Part of a small language model's weights: MLP 192 SwiGLU, rotary positions.
Each number is 128 + 24 x the weight over the matrix's rms, rounded and kept within 0 to 255. Layers, rows and columns count from 0. Numbers have three digits each.

# up: layer 9 MLP up, 192x64, rms 0.247, rows 104-170, columns 0-63
# down: layer 9 MLP down (transposed), 192x64, rms 0.247, rows 104-170, columns 0-63
# gate: layer 9 MLP gate, 192x64, rms 0.246, rows 105-170, columns 0-63
up104:125169139143150107103131101124137160136109090125108181125096152119142140100134124120097162093184099119123133145102131140130104161141126099083154108147107120144114126122146064108155151161118074
down104:144126108128114128126083153098101138091128100116166139169144132146117152088088131113151131156105163132132107099137156117171142134148167158156137147128137089104154128118136104119106141084109163
gate105:128120116139138162104101128132154100159167148150091091131104152147123136114109119160127162116154106125158122159099127144099109155120134145123139112142134071113113113144097157106130069142148093
up105:108175137100153156113113108094139156153128120134151101121126129144162092141134105114114090155097117150096160191072102118118117152097089119141094132129124160138124157141129169173162145111120163
down105:115140131095130142144129117163141136082161133117099131102073119112138131136125074135151115140123094126143166111109121103145185098071120115100115122116126078113177120122110150118110139141115145
gate106:103128118101081121111181167103118130101100152099091136123145174131103169121137097133116160139109102129144089148124126133099157132083136109170120120118143134089130119131163159119184132140127127
up106:106116166138141135121127161127123136106094124165137130155147119160161124113131110138111101102136149079116138129108151145132091100170103086097141115124099149121195150123106112142147135121073107
down106:142146077141115137154146118113164170123104119136129108125127117115114130086164156163107166105148172113125138128133161156112161152113116118138148140161127126117139115100137118167113077142114122
gate107:109152157147133142167170143101148138160146116147158112138133123138127150092157082117131193154136168113117167084140129126133175089104115169116127161150127139093112100147107095117125111062114148
up107:127122115176136104094147115127101070151126072107127139159153122104166094128128142147128161118125150150110116140103102115155113102127141059181145086174122151167121100075132136120098108141134106
down107:137128171129109113105095162127116130102083105099127144130183117200148112143110185098127106128149126129154118148137143093142120111164118149083111120108143138108077138111117139122138133119130148
gate108:089163142131163154161103130083120137092172147142134124122152111095129119161170113168119131154152141060115156119117131164172130138095146165087075169138105111122151147144138177127095098114119133
up108:124162153125156128147131161121089139090129145120109156105131126151109124178119173112126142122155110143090121095142110166167111103110134113206131091125095153117107129079158135108160120129116151
down108:075133157164160168101140090129111098106123162099166119157130130123167116157118112148107138108169100146140169196122113132115107120150143131130098133089129177133145080155125137126100148105119116
gate109:140127162066148133138142144129143147125079160135110149150137084112134141136141119100069145155108107127100156121187101121123157148125161121143100141119166143124131095140152145146190136127125126
up109:138107145098110091109120108109135154147112097114136103104162123090099125139118105149118121153154175157073102107116170091112153134121172120141105136156130114158145131133137162145162096114120124
down109:112143106164098108090169088102147095138150109101111097125132139110088126066122155049137132115123121137135143144129142132118132109127106127100152114126144113068114126122143115140141162117163076
gate110:169161162119101142159109151145121155110114124127102155141104122136093081137164111159160139144111137147127145133124079105106096105131148193175154118120105110104138129151114097129092139145115126
up110:109116180135164139107144146100140121114117108108134127132109090096113088134144169167147155148127096116126115118126143133189116128124163132155130096126162101120084106124110109153166130126119164
down110:151145142149167125130116083138135053140114127126122113117127143120119148112109115081064167125167138126144119118110124135082114120088123112134156136145112140122142116135140137121119129159132165
gate111:104104133123160139084124153090106098162112136145106102128123187140125121082140092115124139128125137157078103139130115101120141120137157153172126151132123105105150102152146108123155113154104123
up111:118134140144131110114106136112159142144115152124098150087125138125128141096100095165136120095104122129109108118156130149115073148145100115163131127111094163140113149090115116098079127154159135
down111:083118093155109110091144127150144128147145112143148064148121136118123098105145158147129156102126137116146131182130158155078160133123100109106150150127141147114121146132165107128140128122165134
gate112:083130148114181126122064116137137127156146143116127113162174116154121148164136150145140061173102151147127098120111103113113105160086123130066111129133096116100121159101159120125099165125129123
up112:115175127129160133144112142106113140170158114132145104129138108072102159110179162138112071153081133085136110156152133116132162126136116140083132127133132105086106141186173130153117128101130096
down112:113126131118139130084116138121118136124088128156150153157164099139128163134095134104147135122169129144158175089162114150070101175109139145080124134112135116158126164108088137049113145142121110
gate113:121108150105169130123107127110110136111115159141149092169125103116104104134120121129108118115149144109190140146119134115121068143117129150139125163123112161128153171114171154153096108184131163
up113:104117164133126115100131103128138095161123110185091115154086160143161070135194144159155121120141084083161130142141151141163129100132136146104092152130179145174125138127118127160119113136154136
down113:218145129110131099034173167120100143162133119163131147136111091094109123126119087053154122102094160157120169100115143100092110143120139136113138103140108106125117143129121128143157103141132139
gate114:114099137112132156081133175110141124149144125104119143134149138180124080122117139164159115131155099091139082134159152146132100114083145136111088144158074125119157124142106109162100116138120119
up114:175132140081185116132106119139139083098133138148130073095103108120114140111156137149136175143126118085150120165170092100124110113129150135189149100130102096148134128126141167142136167115149131
down114:158170138146144128086134069111133068129143132165113083136158141113117098104139122081141129091154081132143138032125145101134143113126126098083167148154142162117145129122146121105126133145114180
gate115:093140193079135141142140160134114146100116127158160153109121149128134113152168129150110094143092119117110171138108130104104125093116158155109090149116099173135121093119137178074153095148133115
up115:133131131106113130115158118118159139098166140124095096152152109130142113125082115112134102151160102138156138112138117137156075074111115164138095126139107138125139179083141144105122082140096096
down115:068088101148131102175148163099127112154117113142121158129148105098120143118148069120110133124175142114120140176094098143118132144141138098116098198129115136133112125109139138119140111136115150
gate116:110145197135159117102174163141142144129156094144076106155155145093109124144125114157111073095110107140150142125154122118114048119090125125165142113144124071095159142156156091127114094116118151
up116:103137124118103165132139126174099072129174139126161152088202136136089158124088179156090108165085139128130131125142111120130134114091112146094129148160096147103140172139113192088138122121112141
down116:111119153156121078141152170161138123130112124061126138128130117145118138144148140071143137148205148102090096162146121146141132097167124131132179100121125153157106120120141074138093142135185144
gate117:118151125099152126111153153118146080129100153138182097118114075156145205090140165134106152125154087119145105161108157105122123110070151111118157135110117137136098139098130137155119139098104129
up117:122122148148128095165119144090094150120133120139118140128107163114186147084141135131164149135143155133135140103135161136144150142129106090105140161165128122146157145162106163092190133151091115
down117:132173135095122142125144165169110126108116124147166127123121132144112137135169148121137092123166134119164124099178148116045140116129162108109125124129155087091111116116110121155109135075115098
gate118:116176091152144134073126131098089123128164146084120106130102151138148198132148078122101141104121139129158093124152127105113113129147106115082144156175126117088118156111150123125141119132151086
up118:173091106106126128175115138114151152088099107135171158136168139123099150126158143122132138119133111107160075160142079145163109137095099144133112112103139086134160134106164143120171124140155130
down118:163171113068134146150114101114125086078108149169167088170071123109098095124101133117159147156113129114128143128158102133079133124100134110149149134130153122105121154120138144157112109127137141
gate119:129113139150162104131124133174129134154140151157143078165114089140121115096143070126109129140147123115126112107118105136112122161140144143149120121102088156154157126115125121145101117184113139
up119:146143111132151168152120123141183105122109122097123130156076118118151105131146136123139102116132144124139099145153160171160104157135146158157168114122140055143117115125123168143129148149095103
down119:123120115115147111119115128111116100181117171089111104109165107129114148155117120119111135114182108155125118111108120136111101134136111129076146123142123092129109146132121157125121159166091119
gate120:135120136153118118127151168154184122144156142121096156158148118146160136112118116164126102119169143140090132154138127110172098128131132148096130147171128121088127095102106130116090138100143111
up120:083157096135104112137136134129115104169114161118134105092146144140100102098141182151130113145133136122124170129115141114152192149139121114072133119117109139128126152132125129122098151113149139
down120:098123115124134100134119152103132141090104123164113135169129129127099129169108125057133134120123084138128130148131132092146097120123078132133136169121126136136115094107127164113118137138103109
gate121:151138116093157164100088139149085120143092113126148147164165121155137179134148145159162153123091156125170143146165139164099120126125144129111161128152090138145129118120112144124124143117121163
up121:112154112110116099102108140107149131121100164134154100127163093146128131116103116138166136129134130059099147166168161128114141123160130130108096159157110141111142144111123103157165153152118135
down121:100126115073132166136106150112115131153162116151124130122139115113148140158089113093162148119123107135132107156126160120105151105127121145118116135168133144164176110153124153085152128103090133
gate122:119116088138122150086103150170121143136160114135164161121136137129092110156125086167085148164100141156128141130168133100166126167093152137118092165112126181157120133108092100123145131081138142
up122:139109148109148099132065112148134186102163115081123082150132117157098108159167139129173105126153164123131082111127134128119155144117091147124130127129130155116146143126117093147108133122117121
down122:154119155116098105110133159109113115122130153136081091114134108145108068145145124145132078168145171128144137154156123099096156122160149148149115125092151172081202121141131106123097118144106146
gate123:122094176136112130068135162138104116144141115161151106112094107122138137191118163119116127145124104143143128106112101122100146154106111114098145129137118126113093087157160100129126156142121108
up123:136077155136104115103141131139095127135125113179155100125094138122132131140129158118115154108156122156127109160089136146110136136095147154089149157114131153116112114177128070127124145137125105
down123:136147112100127113134119134155117119155134150117139144130158120115128109113137118154156129126141124129165089096125150119138108127135152117140105096156120145125179146089103166117152138107117130
gate124:093142149105112149084139156118156121123150152160131159115095132098099096131115128153138142122140143087150142105136131104117103122114129137110158099140131119130136156116114128149139142133088111
up124:070102155072109124127151125096130096105153126127122158086109112114110096118137167120097149148129156130154164166126082090136124084122154165162091122146144139119114099137154105150151153141140125
down124:098115116153119149175125133129130119112091121105141101128158112135121103087135117053129132152124096136145115113099140113174140139118109125164140108125156145065155113125160132106128113125159120
gate125:133152149117158114093081153113123130113154138092106151149127103111157120152124085165156119141109140076119156163124144090150147102135188129148122128145126177131113141075114102159167091101132138
up125:170133073177148120139127135065146126126126133103145097104108103092153139130117108130081126125091151069108142092128135077171152162158059158131107127108157145155120144122129106148177113127112153
down125:168132162140047137137128163132158108149107142180123120081143096165073117131117156105130114122079126148136168066145111127155156116126126154107127131125160128095108142145098122147155139128173088
gate126:151129140131084143151109148129116080165126150111134153111132163132083177155113149111100147147143151114126150130138137116149136119160114131101140139114188105111137127149147095143135100078127148
up126:121111115081174116147149135097088128145116126133140087134136158123143125115154143137109108086110100135131145121097113172110125145106123141146124143096074149124121148113125155134124151152154133
down126:154121142129130133146146192103118121108153147116121147113107130114088134138131132165146130141098142117121130151139131106133166122148108078137133133104133117105109127104108135151127137123134134
gate127:127119134118071102109125140155113153140167134144181088145174156141098115150098107155123129099112095118131129121144103114133162104139104123147125172121090111135121167121130126133090106182133088
up127:131099134125142128101095098146132078127155130126138135167137109097161126105114151125128156151125138124129092138134129107141067090176176147117138109214144133109106132181162104128100151115106107
down127:148144142161122114128142131127112130159155117105136124100136133154124116088116122200087119127188142121111191102158098166125166105134097114129126131092117106102155137147107116122107087141145120
gate128:079135137108151130108128144141147113125176126135161114078160172111162124089136138128137095112087094126141163111116105108107133116113102142145156149094108187116146171119154107126104168144104128
up128:133140124137108074154091112146109132141164093147143167124153107124144104129123115131130123184133133143123157107139148118110124076121142190102161090140078144144104109136187129139143087137087158
down128:131143159121134120147119127078131103133154125113119138086142094105085118105151133100092126085137151113114121118119174081142105133130136162104081110156121121141068099075145138085130198127103126
gate129:134131133153130160110141126132133132101126162096131115155130131067091152118117131128139115114136163154153120140130153078103130140131147146142144100088109144156121135093104081154110145094164141
up129:123109134123130125066132121108157106151135138104108131146121153141173106109108133118105157101147099101156120113161143150132102112139105121152126130090119134137086123141091147156133150124116133
down129:142114126127157127145105148119149100132104142146132153145141121129164138164116099112144112124148123133118147213088133123121127083100095156176133129112137122099150133120127128146114148085134089
gate130:091158177120139149134093146134176145195148142138146132173133113138190131125123103125123132134111122117157129151165138111134112117102124149124151113112114088079085086119139126126135137118119127
up130:144077151140143127144142193138133052080144086055110109131121136127134153157151138079073112150122153097161176124147052095112132119104134145171141109158084130143093121090186098135166133125163118
down130:065094142087105126145103084160127145104141116094160115140084107175163057097123135046126137119110119168156147159120091083136098171151081157143162135195121149104127094124131147153145149113104141
gate131:092127145100120141158121097150107117111102108134076101181137099171152157155127098148129146107128135133104119116149135111106130124136159104110102149149084122108132128136177110141146110105125104
up131:111116087143132133119095147145118137123123101183152165125141108129139120129097133121146136124139078142119135120139107092135099154132095149147146095143126107116118124140099096126179147117109153
down131:119130119107121136160171108131149142130105126120127091140138118150127134116161143059131124076089119133150100161115205127117098101126094151127158140078125143155126102129089109116124161108157100
gate132:098074119111155093145138147157131129148102119120139098109142127101152159107201160135110111148120136122128105137126095106136169084096091162157111138120122180147105134104137103123136101090129130
up132:140159141085082118113122102132150156130131157091121094121135131155131095173116115121123133115131095152159154098108137168126104132180138139111128072134076126151120075100142137148140167145123085
down132:110117115126147143139173137115155123123137117137125142156141132123131149106139124162119143157124160137142100175082161110152127110097182118115187131156161071151140101105174115090106131099115102
gate133:109118113108104099115158130160152118099088164135150108126127123139124132105159139154091167115133136135129170116098105084140151131144138125126103130134084132131153151157086094111159129129178121
up133:178163168141154119138142095100151103133174117135114137126107142122141082126167093108129123096100136146154101096122117142151128075100154102153118115112109092096128093098155116088114121114113109
down133:114118142110159155139119131138143146155117085113158107162090104113128147121157163175128117169127144118116120149123143132121169125112121114096107141114152177111102105140142139120110122137125149
gate134:131122138173126172062132159175143136129127127086128113125121093103112158138163175118155117156142181107136156129144068133105132126146125134118108164100123135132114151113132145171126093112114148
up134:105117125137143114102146107181120187104153112137171132104154142149114160176156152140113098184157157109113114154148099098135154113134161107125127093133135145123155145114133111190146136125129131
down134:089119121093135142181112137145092066107088109121135141141133147175147088142136127102161138122141113107161120141123173125123122108118127125137104129173129145153144117132142151076156116140130099
gate135:105133078136149100117114111111152083084118171119117122152131109158157105150116135126066133141134109131113160114184116105097149132125130117140130134160135133109114117134179158118154112113179175
up135:111149144123149142119091116123133101087196140116139097094127152120148134124116105123125109102121136139073093088101121153080120137137145160134147128137104103138124169150141109122068143100096147
down135:122110101141170120090146138148108143092147147160114133106108146128099165152149178155116111127142116156140095201083131100118138087113151123119091114171082135138131115122125131093097154120137101
gate136:101114123152085107155156140159140141120120143188129122106113170140122115110166128153130115134128163129113112123126085087150121119125106158142160161152114143082145148126166106097123118135114058
up136:164167117095125170150129104142129102134127106122130139139107156099148113109194122107104151112115120092164110148088131166139085116094103131142100137149119115108095098086178140141114180140118168
down136:121128153141144117191099136089138135137088128126146121175114151119115125113148114112095125129120124127124154166204138147107095107132159134088123123123134135115160126133137202137128138128108103
gate137:109167190131155125157166163111107109183125098101126120126126119129135117159151133129143168172153136154134126118105107109126112116119119171113179108154075161144160128156124076160096108133146126
up137:133112122129104139143125153094096106164126126151097164150133123130138083162141155127118119094063118149151143103174104153118102142133100075125131086172133105108105122171176130099098094106166118
down137:091125114194075164111127154139145130114126125131113133183172112159163116145166120103119114131164135143126105108126130115141190153135166156120134128152124079136119153089118125117119066147153122
gate138:120108126113123143121139167148107109128119105127170111144142129138119129155123174141107124124134155126113158126157108132142115148125079148150106129147117127128102116117165118156115188129121127
up138:140136102106108095113126123129128156129110166090086132121096119106151129123130105104147116117129092096163120094127128131116154128110165099131185138100096130126136124148135136139143092133124129
down138:119112145102119143141143074114163097118120121114143106126115146146120106135133128163114186139088135134140145136139103117113140156131127132095136144172130127129130131128166095131152092150140115
gate139:139121114116090131141131142117120138155166099139150126125125171124111115127144090134080106117135098125133142129137152104073127131193112122144136155107096117110123110131146145089168131149127105
up139:114110124129106125101123119142161130128116162154162109120155163126088153167140115151169121119145094100130117147102137106099119136130104144109093149110189136179129115126120136149193114112161149
down139:135132165130114126135173105132146123158128164109153100103110132154086163156134156085137136143111121105125090148126122143146104126131184082084129092143134105108148138113117134165131058132170154
gate140:165136126113118129087127153151155129153152147164116145132106149172113125152149106151130056126122157114102176087146132067114126137180134142149133109157153120098107088156111120115139121157145196
up140:102160135136153099146094125128092111105111156085118137124137143091144146114142150127165183104128166130135101122128170159134147130076107185090167146145155132129128129149121113110133127135150093
down140:147117105097148080120126176137139137108161117129133130113103120083139105140149115120117122152115122115153118142109081129121132114116133136154153147106071149190083113102092160135159131160146134
gate141:166156142104148135129152103137158151094123090122153145193157125137151135147137096155110135141117093092146114124159115145100133128103142145166134162149106126127130145116097140138129086145170097
up141:188172152147122140161115123136149149150109129114139132120120149159125102126137150130094110123135096089166166137129137125105129149154123098155155150110153133131130147145131112136154123145164127
down141:156111118099114110133110165132104113166106169107167117132118128106133124155090134060111153114088144140101096106132138117136043117108137122100133120108101124101143096159139131158111139150128133
gate142:130118112107092130143110125145151132079144096103104172136125126136137096181125181130106096142111091177168106117135092113167092167114140142143107155155133162105134135153140105136109133084115133
up142:099110097059112168137126152110124130117137122186135111113132124164124120132141140116134099117102082126132141158110110152090120117111149147102099122086065126128102139150122126110148136107120164
down142:131131168162119127124100119097105174103087110126176144138146138138123087123132112158138136092127110104123114087097128102140097148186122139119152146134119127188136147123091121127126162177159132
gate143:094088105119125135116083103195141119115152134114137090108190159133136091124128142154085160114116126139138097149174134137134094133155107142143125163089127121128130135105145132153129146129136133
up143:146136130099121107083094086125144123175087108126168094160159112082131141143115122148092121129099175122162093144139126138139148118105155153116158107129153119132133176126176148158136154131103158
down143:096137150092127089122172117141128161153130138130106161143122137157133129084068137089138104142119138122142121115137107140140101110108134153117165091174116171098111184173148132114142106140114133
gate144:116151158111095108088150114123126136133138129139143106146086172126103184103086139118102152152149134119146143160150148082126121154127113115149176144143151179136123157085150158121094121152142124
up144:156150096140131127113088105131099118117109095141114108133125133139144107113088111149173107111106126122141145112099141137093126187105134113156081151101158138143119131177106117134098143120133120
down144:128102150118163152091095122135162149117160148108130107095128153124103096084108144165164119138147121104121111149161105111109133142141107129119103078133130091128118127092121106140151104111168124
gate145:128116098136110147135130096154123145102103120138131148108152104114129092146132135127112125149176141100105167138125176139112115100127118132130120153133124119129145123122137077127134103104134127
up145:113113107126134097114149108127140152133106086135149126113128115115131126125160125113121123175156122115087148132138158102126121096121128118108111129108121130107153120146134104122107119124150122
down145:119140140129133136135142074124129148134113117091141107133124134139114125099130111054112135084142112136125136156113125124126093134138124150116147126138123106128130119122122131124111131151157124
gate146:123116088140136132139086150165172137172115139055115079116133149182163142140125144145118130107139119128132124107156128141106102145106103151154113135135082119108080115110150116121120097187109152
up146:084133090093039163110140135112148157103128127121101155170141127103117115127120116107143156148146137111119135095112179117128137107116104124115143131138159162114132175132082155098109094123147162
down146:122133124169123106119140127114138132152131163118155122097121110096145107176091117189124134145135098092129108201120119167123146105132124147146136061100119142095126129122126091131087159103106104
gate147:143127177112076160131106139190156106153158086135148120129118117135143168182120136146116136133168113124143093088136144142114132114141159135161136101132145126151106128115128114156106095125132094
up147:112140122136089077145116091138108112154158140147124139106110105121146139158159144116104142139150108167152159122146173145128098132143128108102124112169106117109075128143136160098141171103107115
down147:160151137117145099094106117099136124133128153168166156120114171138138085127101095094131129133062142137149163113127123131127126106136114111155115114099073103116138109153184135131095137103140119
gate148:136127128153136114129103137155141150093116130126102125111100114184191143182114113135134105150106135134160112101158103105138164180133144119152126135104129151146108119120147168137175116157119174
up148:083191159072111128100120110128149104129132103088110135086143130121134098134149140126124142131106108135119143149142172128075126111141121146151116088154140119141093120173177134182112114113180145
down148:170095110106131127122169106133152160104126140134094118124103100147142144162149184123107130142118125143114115105158122106141077138113106095113136147111120133127136128187107138147129130119148128
gate149:136111122138111116055160128131145137158146124138152103162167128127128102117087144121126155109129130142150122152117104098111182158163118143121137166122112162159111174127184129125161094125155147
up149:135123110093140136129144118134117149140131154092131147129116116106102142155115142143152114137082174122128115140118146091120097102101182167123104134121058129098150124138100096098082146109114120
down149:134122148133120123161130168138087159136140076134112150116118140138118118127136128156089163146162147146165158123175139149141198159101154143117106120136126134106095136137161121135132117106148135
gate150:130131146160129105105117121136145119087125175102120107122129114118124133147083141172136130111138125168158094135126054109149132127104078134117107150163156112112110082106129132130156129109105084
up150:167130142141102114149161151174148136121154158167135086158140120153139121174149184156152153127123141146174103134125144111110154171124137148111128126089116137161145106114118166054111093121164114
down150:115136142088104114118108137112167122134096130129129098097127138122184096104140157118067126158134125143113117142140109144117084113134168157157140138117164130161128156133134126086118162100122154
gate151:128136138119107133091138121156095146120118126148119159160150086179149094103116126166127167098137137154158122115127131129195094163116137125121125086136150111136194098129159086104153174107125109
up151:124136148066109190146103154134090164105154110140130160122127143152088127136110122133099164142143143080112100163099165124109149156095128119135146146113136157131084162118116123150128162112133094
down151:104104103126098142143146158144118140119120149119071146150123162125140136110132166069137108197145128125126140093121091163139116118142107157133143082112141167132094118117146136138106107149143107
gate152:121121139092148114119139130151187132103116137105151104130112127144138164097161136146129119173155137115148133168110137156106104084121125169112150117143150130085101098121175113138116142150144119
up152:129132107183086100122140103121107114114106082080129129109100129149110111070150190171102161133154133124095131123131099100095128076150112138109123128098147153078153107097165125140119109147151099
down152:125102101146139093087127162129145118115130120170170121128112221158132118102128116083084136126100154093110105095110135154109089134116121154146110090121143119060141125113130117146127140101161141
gate153:075115121103086138151087135178127137162152150109154134110121141128120175145144088156132149118156116106128149181164139105095109135179114136122130177151095105128087142133138131081096123162109165
up153:086134121175116191102149131135148109155121104104156120129123129105111158165144173136112125152133100092132156125118147136081127111168141097175096097101108124104116126163088094134168151108136097
down153:148123163132147127062151086066122131133132137116151099088127145109103121112092120073135146125129123136085106137215144133112123111117129132148129150116124114131153138124156108119113090086116082
gate154:151120105105123142108123172159132128148098135107110170158132079140131131143144174105111169161133103144139139134147127151087136123117104157137166138159113148126124147156151115115168084120113173
up154:141141108132095173128130144123134171115131140157123119132155168170106127116154123117127101115121119170119123122126087099133081123102145173106129163116075101128102097135115141149131153110098109
down154:130105121105147156137102083138124150162140137118123144107128127160137132069164091123130141121091089097078155093152137111132138149122102135124168130166091128155139119117136135112118135110148128
gate155:117167116097115162171124156113121122119107166140107142185151095125189122135091138144145141102108133102146103088110119134161127125141101128099092143106073153154109122129180103123140144129116134
up155:085144087150113156145133115128118158143109124133144165108144148108130145167102133108138154111142143105134129063123196130140125129108114115077121142125130117121114137112156108133128140074133152
down155:143115102119137092146112190182116099120117133138088151113097140130127146111131118058139174127072120093161145125113113139109124143143102158114108120110119136104151141140133104147151151135115123
gate156:163133120119120148154105157086156157127136138153144141166106147175159117130142092120082130165081099110141127139098134141184136137142166147125140107161135134085097089134132129131158161123126152
up156:141165128128128198114122103078133145103116159103124110111099121117142132133084122152123137125119111086099112137102170102157173123124137093134130086134146117122179115144150131163111145144150153
down156:161091113139093150110135105125129176090156132162101089121147132101114138137137096113143135121137131142106126103147145140117113094130132119114120137101098100141120074138150151121155127092107088
gate157:162115119088130160121145143168156138119138172119094151115104139123144131148158169170131115080150124153151135136145131123132105162167114095126177109110109112123143126133140136164154138136150100
up157:177143131128114150076131155139179101124102062118133118126089146130145128134129134164145119133132091171110139115135112135141150145144114118120158081155123125142137126128101130086091098167102138
down157:075123125129125148145133080139101123117113098108130119105094124139139128143108154110154089114100145133115098147128142117120121127159083145118175173168145123125145100149134131122071126159084129
gate158:113114174102155157140117151134151148150084133132151092086097102133172162133141130130159100126140135107120106131123185156125149144107147116123125128097139147105165067107134116159145102135103101
up158:146151102099131103122151103130164147117150113124114139121111168102117108114120137121130177117124121136116157135091132066126087125123127123122148120158132102130128145144138191144099107156153119
down158:137134100120130116093122170088133138118144185110124131122137110119143138123073163155113173133106129115133146131169155133126146153099141122100169112125140132128154105113138093104136139129138137
gate159:112150104109132121106113158123137123137114155160113128120134088121139151135102117155125142153184177153138089167112145082094096133152117122129141153112105090103129135152144174170159112096057133
up159:137158122105126077166120147108109124133129118131128074147161140153150101142096172143137098133169134126143192084151153148121126133079129112088117152146080140137154105131120145125158173135091147
down159:137141088106098104104116158096106088127159080117132100149139136142138148114143132059112114126190118134120188140110135112128123116145152126142170158137127155143125148154124108099108145129097113
gate160:148128076102153141082137112120150131154149123127164107153109184123125102159134153163078132128065147125151130108169105134117130129164143180120182160141124159140127132082141160137124124125123127
up160:166128183125119122090135116111143137127083117129134097126104162123156154152152173099163168104154113082126135149137153119140129117113139122153114148172184131129094119104112152106162154100160163
down160:156147124104153115105180155153085216142143121117118111137139078118112134110088132162152137092100096136098111112093118124100122149127093077149148159100120086144130153124122087153130139136119134
gate161:099143137150149198106136114129136089167157142126120093135129194112100126152120107187133113155115145099166091148143103092108106127160145109151132125139147142155132112144123172162133123123128109
up161:171126079108146120145121123096094111130098150127153128079074120096081142168135120146161130124165132090144121128090117139115130115079145104117101111156159130107150144157162135124142087125162155
down161:087151108140097142071121085135089138126094088138132097134124115139118145105105110199150151114122115154133107146095153133102102130112140142130140108125134171163160097160106099140158178126094102
gate162:066145098138154116134098141172123155123155158092176117118124136095171136145167143128115120108130125158149083164181119121137137120126138159131156121147094153080133125109147125103150110157093112
up162:148133124105142095132099122172109119137126153114074116153088134153113133154099163107116162110110163142140135082200131129169099145104123138140096162170112115148131143107147155103165151122104130
down162:117143114112144114126102104123094116141113154105146092104137156154103117125127119132108102110126100115134133146098121105134142056113100061135110101138121118043094109115099106111115162138129155
gate163:103157115159115119116088128147175159162112125112107103119180141138136120110121169141090134149132138091103083135129113141162146139107139156140156130163109143122154129124119120088114144170143135
up163:146113129096164111123133125121110129111182126134149123128146117123143110136160122151150138139142071141103093126137105120137146084145159124135096102105140118086091125133119162150102106159149076
down163:156116134173148156136086132134120113133103109116112116140119125138113141129119129210133123135154106147135121158144133148116152130120116143078181108119140115160145125142149097136127160150130118
gate164:112165146110143117166159155146159134145070093093141154098106085157144149108129109141099117134126115153138132123105167123116096135119147125149132114132153116080149046113129080122111129136132148
up164:130133155169136116121113154131142150092114134139158149153168100154127167123120099125177147103130122138185088128127155111166150127089138124124135118102161156121121095165115114143100157102123175
down164:146123122100068140101136085123144112162107144187115112131150139123164155113144145101138160116116133074181120143125120113142155133092126123111129162121149164118166135176119111126109100107144144
gate165:083117155118146084148116098139101144104080174134118128122115137133153107103160118144120133134104148127113155114090119125144155149090157140146092123133153140131137138195150152139113148091081152
up165:160145106142131133119119126076087139118183099155126112092122168118143161167129134116129129140136102113121104134134141115096106140156058098145108131118143106142141100132125079143156125133148155
down165:173089101132143123132148120131110163129154120120142130140106113104124120158111137137126100090110102097161126176104100142134163149095141140151155121145119097154152098092090142088108147156122087
gate166:109170103130161123158126125144137138113144104112125115155125096099158180131169139133110173119143146164100127112093160089083140192145116128138141133179139108108114111123111139104108124103126126
up166:088145149122173173143080134124127154175127142103145121140118129111141159100160167149145142112111112116165143149129136164127157100116127117094102084151122102138114108127083119156123136132135160
down166:114121149127116097118141117168119126129114190169097128137148108118127139136127130160132130130143130095114156079156111131176125105164128158107137101160164114120177139086146150091116103126122113
gate167:130103122105114122109138108167126127084119110130150072136173126080142103129178145135128121142121097157125157116121106087127110101080121108116149108103164155103094158119138114094125141118145112
up167:121161087144133114146150136099084162110159146142099085143186128112140152145133123118114113127186157110113149144131104130129138166123086146130127123123107164122148130151140131133150109088110115
down167:102093095144114153155106131125111141162141095145097141130125109132094164175127136101102144109125092164161103174120132144109109170148119135109107131110107124161156127132165122161141133154155114
gate168:167133142131119120130098149142128158082119151162165134157103141102098082154172144162150105118136137100150125136167127102117135136095153169137115141157121123121136134134117111115105113159107092
up168:123136167105114109112145135092108092145131162134143087135156103153126128158115121120103113135108114098151136150154128162148110168118141100147171117136125111091179151122095085089113153104148179
down168:130143142126155143143127117146106110131132139111150131112168102118117147117110094053115142084138089137176115123092113126156149141051111066151124145148109138157097140113153105132118118135146115
gate169:111169144083099106119084117087159096086115111126106154171073125140130130131142110168112085120118100110152129140132122108132123166112137136154108150144155117149093139132093132109141139094155131
up169:106093132142147132123153141154123120110160110135098135119105186116155117089145142090134141139091085147134150140102108123089107130104109098146150137131104149095123090120117126112135128188111165
down169:157130126128116139141092088123135081142115104118114121096152156141123116129127128180145132121114141159180079112165116112122144125145128105150173114104090157112099090167116119124142092101099105
gate170:161129118150156132121145170123130127166129159141102147106140102149127112147121118130151130141106119150115121135143143128105184142100127145119139152130162084124149096102177119083097126115112120
up170:152115136137162112157078102102128165132142129127106121113074113132171144151154138137092133110118143141118139148115123118148119097133122132169112101101129137119133165153115121084133115146184148
down170:129142085113114169149136142123142112160124136129165132111097116102092128063125116129086132125135134143146112174131194147109129131117153159127125135109189144109106112111141152123103138134101137